Weights of a small GPT-style language model, trained from scratch on English Wikipedia: capped logits, 132M tokens.
Each number is 128 + 24 x the weight over the matrix's rms, rounded and kept within 0 to 255. Layers, rows and columns count from 0.

# layer 8 attention value, 128x160, rms 0.0652, rows 124-127, columns 0-159
[[ 76 137 128 119 153 120 165 144 117 169  84 142 118 153 137 150 137 128 122 115 104 112 120 139 138  96 100 110 134 122 132 112 160  73 177 114 109 114 124 130 146  76 168 153 109 160 136 115  92 122 113 186  84 126 108 128 118 145 121 138 110 181 129 124 137 137 138 118 100 105 169 199 103 169 106 150 126 127  99 148 110 122 123 118 124 159 165 196 105 153  89 120 158 117  87 104 164 123 147 133 186 140 144 162 131 155 104 105 141 156 123 106 127 143 152 147 168 118 121 100 101  81 120 164 149 140 152 122 154 123 129 158 114 132 104 114  86 161 136 132 147 128 178 126 123 136 158 113 110 117 121 156  99 126 145 167 109 126 147  89]
 [ 67 145 137 106  67  89 146 153 142  66 125 153 165 122 114 134 129 112  82 136 145 107 131 144 142 167 124 160  95 124 133 117 123 139 162  96 131 133 166  98  99 154 127 107  89 124 116 134 118 107 142 128 134 132 130 144 119 115 159 136 158 132 107 131 128 143 150 121 122 123 169 128  97 130 147 101 123 124 129  99 170  89 193 122 129 151 177 151 115 163  77 131 157 108 149 120 161 114 164 118 110  85 124 121  99 101  85 159 126  96 151 127 108  58 133 136 136 121 148 144 130  94 158 131 105 133 169 120  91 161 121 158 141  82 121 112  97 113 115  97 136 162 115  83 125 114 145 117 165 166 125 127 170 105  95  99  67 129 162 129]
 [101 153 129 116 107  99 121 140  92 154 107 118 114 117 128 105 115 127 153 116  82 186  89 115 137 110 129  90 116  96 142 110 157 137  93 148 137  97 168 115 175 102 146 130 191 118 109 164 146 168 120 129 147 140 101 123 133 160 169 150 165 137 150 124 113 168  94 136 109 170  81 129  84 124 173 132 133 157  99  57 157 126 101 110 136 115 124 123 128 144 117 119 171  87 147 142 141 143 122 177 129  97 156 133 124 109 118 139 182  85 137 149 121 118  86  83  91 133  90 147 170 137 172 168 152 187 154 136 145 105  96 129 117 136 105 114 101 162 112  98 123 138 143 129 131 101 158 127 212  77 122 111 142 147 106 115 123 108 158 138]
 [124 130 107 125 166 126 111 143 152 142 110 125 107  99 134 126 106 161 123 128 112 175 140 118 146 110 161 124 115 141 188  80 147 125 102 134 148 150 136 133 128 150 116 143 180 129  73 159 137 160 111 158  98 111 175 148 107 127 153 130 163 111 152 114 120 147  97  99 169  99 109 146 135 161 142 192 131 160 155 142 128 107 145  95 191 157 102 130 134 161  52 132 106 129 152 160 163 128 128 144 105 124 113 113 147 113 122 126 116 105 105 118 111 179 125 126 133 132  83 150 121  97 114 156 145 111 146 171 150 165 111 120 133 113 161 150 127 167 163 133 136 144 107 135 181 133  90  98 146  96 155 118 127 107 134 139 138 104 130 125]]
# layer 8 attention output (transposed), 128x160, rms 0.109, rows 124-127, columns 0-159
[[124  92 114  64 154 110 189 147 101 175 103 128 127 105 174 123 116 119 143 108 121 113 143 131 112 168 129 201  74 131 180 102 138 127  69 138 153 110 136 118 144 135 124 124 162 140 127  98 105 153 124  99 183 163 137 126 135 112  94 123  88 162 153 148 109 169 152  91 123  88 112 117 136 123 113 129 148 163 130  92 106 140  74 133 112 165 115 153 134 141 106 116  93 129 165 105 134  82 115 153  65 142 134 113 138 128 156 145 138 123  96 114 135 120 100 104 130 140 144 184 169 104 123 156 139 153 146 128 107  76 143  95  88 175 154 123  99 142 127 117 136 131 136 151 126 105 145 139 120 152 126 116 131 122 150 131 137 121 139 116]
 [183 113 162 124 157 145 120 118 148 120 170 141 131 120 105 110 155 132 136 107 138 125  95 129 135  99 143 130 145 145 168  67 174 187 130 121 120 145 171 124 106 127 169 119 120 125 131 150  62 124  96 116 124 150 161 109 105 149  94 150 125 114 155 155 140 133 106 110 155 119 159 126  93 111 135 135 150 103 102 108 163 129 158 130 171  84 143 145 139 119 137 119 114 138 160 112 114 124 104 163  75 120 121 100 145 156  99 115 127 101 142 158  75 150 142 129 103 155 158 121 156 142 146 117 134 126 150 124 157  98 126 148 127 167 110  84 158 142 119 130 168 123 148 127  76 135 128 137  90 107  80  94 173 124 132 191  94 144 146 123]
 [149 141  93 121 152 112 147 100 147  92 125 111 156 148 143 167 150 125 179  89 185  82 114 140 146 168 104  97 138 122  94 107 135 102 139 106 106 111 156 118 160 145 143 120 102  90 142 173  86 163  95 107 118 188 151 152 103 100  93 137  46 157  96 125 169 127 131 124 150 112  91 173 139  71 111 158  93 146 123 133 156 121 133 140 144 123 136  85  91  98 130 103 103 104 129  91 121 154 142  97 155 143 173  65 121  96 128 184 107 109 134 137 119 110 147 153 146 113 123 156 133 166 132 112 130  97 113 111  95 123 134 177  83 137 110  97 109 170 155 139 100 156 156 139 103 115 120 142  99 132 149 130 165 123 140 142  90 182 103 140]
 [164 141 124 151  93 118 117 119 109 166 145 129 148 144 145 123 134 121 152 125 148 124 112 115 113 151 150 152 126 155 115 132  90  90 181 115 114 108 179 117 130 122 153 114 163 112 124 167 143  82 136  75 118 167 104 127 125 128 138 114 129 136  93 138 152 122 177 160 116  91 127 132 107 115  68  85  85 160 108 155 135 197 128 130 153 159 136 115 135  90 126  88  95 122 114 152 126 122 101 129  95 120 138 113 128 132 140 171 128 156 127 153 126 105 111 115 149 145 136 145 120 158 166 110 135 126 178 153 135  83 122 166 124 143 147 175 161 148 112 152  93 128 130 143 123 142 116 117  88 153 130  79 109 167 106 110  85 121 124  79]]
# layer 8 MLP gate, 448x160, rms 0.0989, rows 0-3, columns 0-159
[[154 112 108  88 144  81 147 134 126 137 123 125 161 104 131 123 122 153 124  99 127 163 108 114 154 127 169 158 117 142 166 116 141 147 134 107 168 144 143  58 158 140 158 150 130 138 109  93 136 120 135 130 123 158 127 113  99  97 112  91 113 150 113  90 128 122 112 122 144 125 101  93 116 112 128 134 103 127 151 110 130 148 131  96 109 148 115 131 118 170 125 145  92 101 125 126 128 140 127 143 152 121 174  84 135  89 138 118 134 146 146 130 135 143  82 122 154 102 159 148 119  90 110 128 141 112 141 166 104 127 124 118  93 101 105 100 160 133 105 135 144 147 197 139  84 104 107 109 117 129 145 164 116 127 119 162 118  52 114 104]
 [122 107  93 102 115 101 111  81 107 118 122 134 151 131 133 131 166 103 124  90 156 164 125  93 157  91 134 125 161 131 142 165 115 113 130 108 109 158 152 157 156 155 134 115 139  95 102 123 140 203 163 116 139 135 158 153 113 112  82 139  90 116  88 134 114 178 110 114 121 126 150 166 117 123 112 155 133 148 172 103 123 132 131 142 140 136 139 112 115 145  99 143 135 102 158 159 167 145  93 122 113 129 122 136 159  80  93 133 187 124 106 101  95  97 118 133 113 116 183 145 150 131 106 102 138 111 109 169 118 125 137 120 172 164 114  97 137 166  82 115 112 146 125 108 125 152 160 131  93 173 140 124 169  95 160 147 113 100 103  94]
 [138 121 131 103 156  87 145 112 122 132 132 129 115 145 128 104 119 116 121 112 170 112 202 134 130 139 130 106 116 138 137 146 120 130 130 130 134  73 127 139 127 134 112  93 155 126 117 141 115 108 139 104 174 132 147 103 110 146 146 103 130 148 188 107 131 123 142  93 174 118 106 121 160 148 133  86 116  95 141 147 104 116 153 132 165 133  75 119 137 128 143 105 132 109 156  99 144  97 102 153 102 133 126 156 152 141 124 104 150 140 127 164 127 154 112 121 156  74 136 190  82 122 108 140 114 120  65 143 139 120  86 173 176  98 107 149 139 101  83 146 114 168 133 123  99 136 126 135 122  60 103 130 127 107  90 141 145 130 116 131]
 [105 129 113 101 115 159 154 100 126 115 145 164 160 117 112 150 124 158 113 131  68 118 135 134 105 109 143  86 138 114 101 143 152 126 142 112  93 149 112 115 111 105 129 161 140 106 107 101 147 152  74  94 132 114 117 119 107 147 155 137 106 117 140 111 142 121 107 115 170 155  75 128 129  96 107 105 156 173 138 130 107 147 118 188 112 136 127  97 124 108 141 156 123 134 125 144  79 106 102 145  93 145  97  75 142 139 123 113 104 154 156 121 106 121 129 112 118 133 147 131 156 111 152 139 173 163 121 123 138 136 126 163 149 127 165 130 129 135 143 171 111  75  68 140 126 148 112 132 131  91 129 163 120 126 147 130  89 119 144  98]]
# layer 8 MLP up, 448x160, rms 0.103, rows 0-3, columns 0-159
[[140 149 111  82 136 109 165 166 176 123 137 162 129 132 159 153 128 159 130  87 159 103 149 117 167 125 156 115 173 164  87 156 139 141 106  75 150 138  90 121 153 130 160 125 114 136 128 156 121  97  95 121 132 185 130 142 125 123 107 154 113 115 114 107 149 149 128  86 166 104  95  96 118 128 131  91 102 128 135 171  90  85 126 102 128  93 118 155 127 123 161  73 149  99 152  96 155 137 123 116 124 138 168 126 122 157 116 157  80 178 165 140 118 135  50 113 177 174  80  91 107 153 115 132 118 157 150 178 157 131 126 156 109 152 122 176  60 155 146 108 113 133 172 162 123  83 143  94 121 144 135 105 138 146 106 125 110 131 105 109]
 [151 134 145 163 105 154 147  98 137 138 134 168 148 124 110 140 104 134 128 166 114 110 133  96 151 104 170 123 138 136 129 129 127 128 111 184 128 110 133  96 127 100 132 157 115  93 131 115  93 155 153 135 135  81 127 131 138 137 151 110 156  95 151 146 103 166  86 152 133 138 138 125 156 114  56 134 125 150 133  87 154 122 132 120 161 155  81 202 106 151 117 165 125  94 137  99 136 119 102 119 166 146  92  99 119  96 118 112 123 144 147 125 118 133 149  85 127 127 143 107 153 134 113 137 153 138 142 106 120 143 119  88 153 139 116 154  88 155  97 145 114 135  69 130 171  89 167 139  91 148  93 127 123 126 123 112 126 174 134 103]
 [119 131 167 131 151 123 134  95 109 107 123 122 147 144 155 163  87  95 139 177 110 127 133 139 119 140 120 120 131 112 149 131 130 115 141 171 146 102  91 123 124 103 111 126 123 140 119 169 124 119 111 135 161 116 122 145 130 158 120 149 128  74 133 109  77 167 148 147 137 138 158 121 105 136 128 163 143 153 153  76 131 135  97 135  83 156 135 142 146 154  82 178 159 121 134 151 131 106 116 122 154 137 123 128 132 133 116 112 144 162 112 129  80 172 121 151 106 111 138 145 136  95 113 150  78 120  94 148 135  91 145 127 108 125 152 163  91 129 120 143 135  79 127 125 163 100 183  86 141 132 110 153 104 125 155 131 118 135 129 175]
 [128 106 104  93 121 131 157 133 132  91 113 155  93 112 100 162 109 128 136 141  79 158 130 137 109 126 125  97 105 150 126 160 143 106 177 121  80 106 126 134 146  97 134 142  84 144 166 116 148 148 110 115 129 126 112 127 131 148 186 100 136 196 122 156 107 142 133 140 102 117  92 156 113 159 140 156 142 121 150  92 132 141 123 137 123  96 118 121 154 126 140 160 101 132 123 123  98 133 140 147 112 128 136 133 144 154 118 169 166 161 106 172  98 120 105 116 145 175 151 139 120 109 149  85 161 180 139 128 105 107 136 123 126 158 160  85 126 123  99 138 159 121 141 130 151 114 122 174 141 119 116 132 133 120 178 124 113 100 164 135]]
# layer 8 MLP down (transposed), 448x160, rms 0.0638, rows 0-3, columns 0-159
[[109 145  96 143 107 105 136 126 120 139  95  87 118 163 143 153 108 150 127 156 109 142  96  92 134 134 114 144  92 114 206 147 166 116 102 131 179 121 130  96 147 122  80  71 139 153 145  80 129 113  89  96 166 102 109 180 152 139 123 108 117 153 123 132 128 124  69 119 118 133 131 175 118 174 118 141 139 145 140 119  94 120 109  94 136  98 137 111 113 167 160 162 141 159 124 135 127 154 174 152 138 118 155 112 121  79 134 101 142 125 134  71  78 145 142 122 111  79 155 162 120 125 117 125 149 114 158 141 102 129 131 102  92  76  89  97 128  79  99  83 148 105 138 162 117 155 137 140 141 123 140 182 173 145 123 133 143 123 109 122]
 [124  95 120 132 123 127 135 154 116 132  71 163 128 141 143 146 119 167 123 105 158 141  99 127 118 130 108 144 112 177 147 109 120 148 144 108 153 104 116 171  92 108 132 115 152 158 130 105 185  96 128 141 111 113 154 103 132 130 112 109 118 150 137  92 109 100 159  67 101 139  98 150  94 129 133 104 118  94 147 104 125 110 129 130 116 152 108 101 125 120 156 121 135 151 132 108 121 123 100 171 149 101 138 157 106 122 158 115 128  69  95 143 159 119 102 144 135 134  71 131  85 101 138 172 131 113 139 149 141 140  93 136  43 126 110 118 117 127 117  97 157 117 166  99 107 129 108 152 144 107 180  94 134 107  94 118 132 136 170 141]
 [122 115 156 134  90 115 130 130 126 139 120 116 134 166 147 103 132 154 113  83 111 150  92 130  83 149 133 174 136 122 138 116 135 144 122 126 108 157 144 150 169 116 149 133 100 130 120 124 151 103 154 101 125 130 128 123 111  92 135 127 119 103 126 176 163  94 166 118 102 121 109 113 111 145 119 120 121 140 140 176  98 125 131 138 121 121 107 138 107  60 146 127 117 126 150 150 149 128 132 112 115 138 152 150 146 151 114 152 107 129 169 145 192  96 101 130 137 122 162 128  96 146 188 136 105 147 155 141  78 126 106 171 117  97 131 102 160 148 146 131 140 130 124 150 114 141 148 115 117 191 145 136 134 139  93 145 111 157 117 113]
 [128 127 131 116 146 117 161  95 117 146  98 138 119 110 126 126 143 190 123 128 150 111 137 154 111 136 151 129 174  93 117  86 158 117 140 110 142 116 135 116 123 104 117 124 152 131 129 146 123 137 164 119 109 172 150 124 135 134 122 144 114 132 107  89 107 120 135 149 163 123  99 115  98 142 142 137 152 137 142 129 142 127  96 130 187 115  97  99 136 133 103  81 138 138 131 118 134 120 134 145 132 115 136 129 103  59 117 111 129 105 136 136 168 101  93 127  93 156 125 152 131 158 109 156  96 101 124 126 127 112 127 125 100 141 114 131 168  95 105 111  99 155 150  72 136 155 125  92 153 168 135  95 157 128 108 159 151 161  87 155]]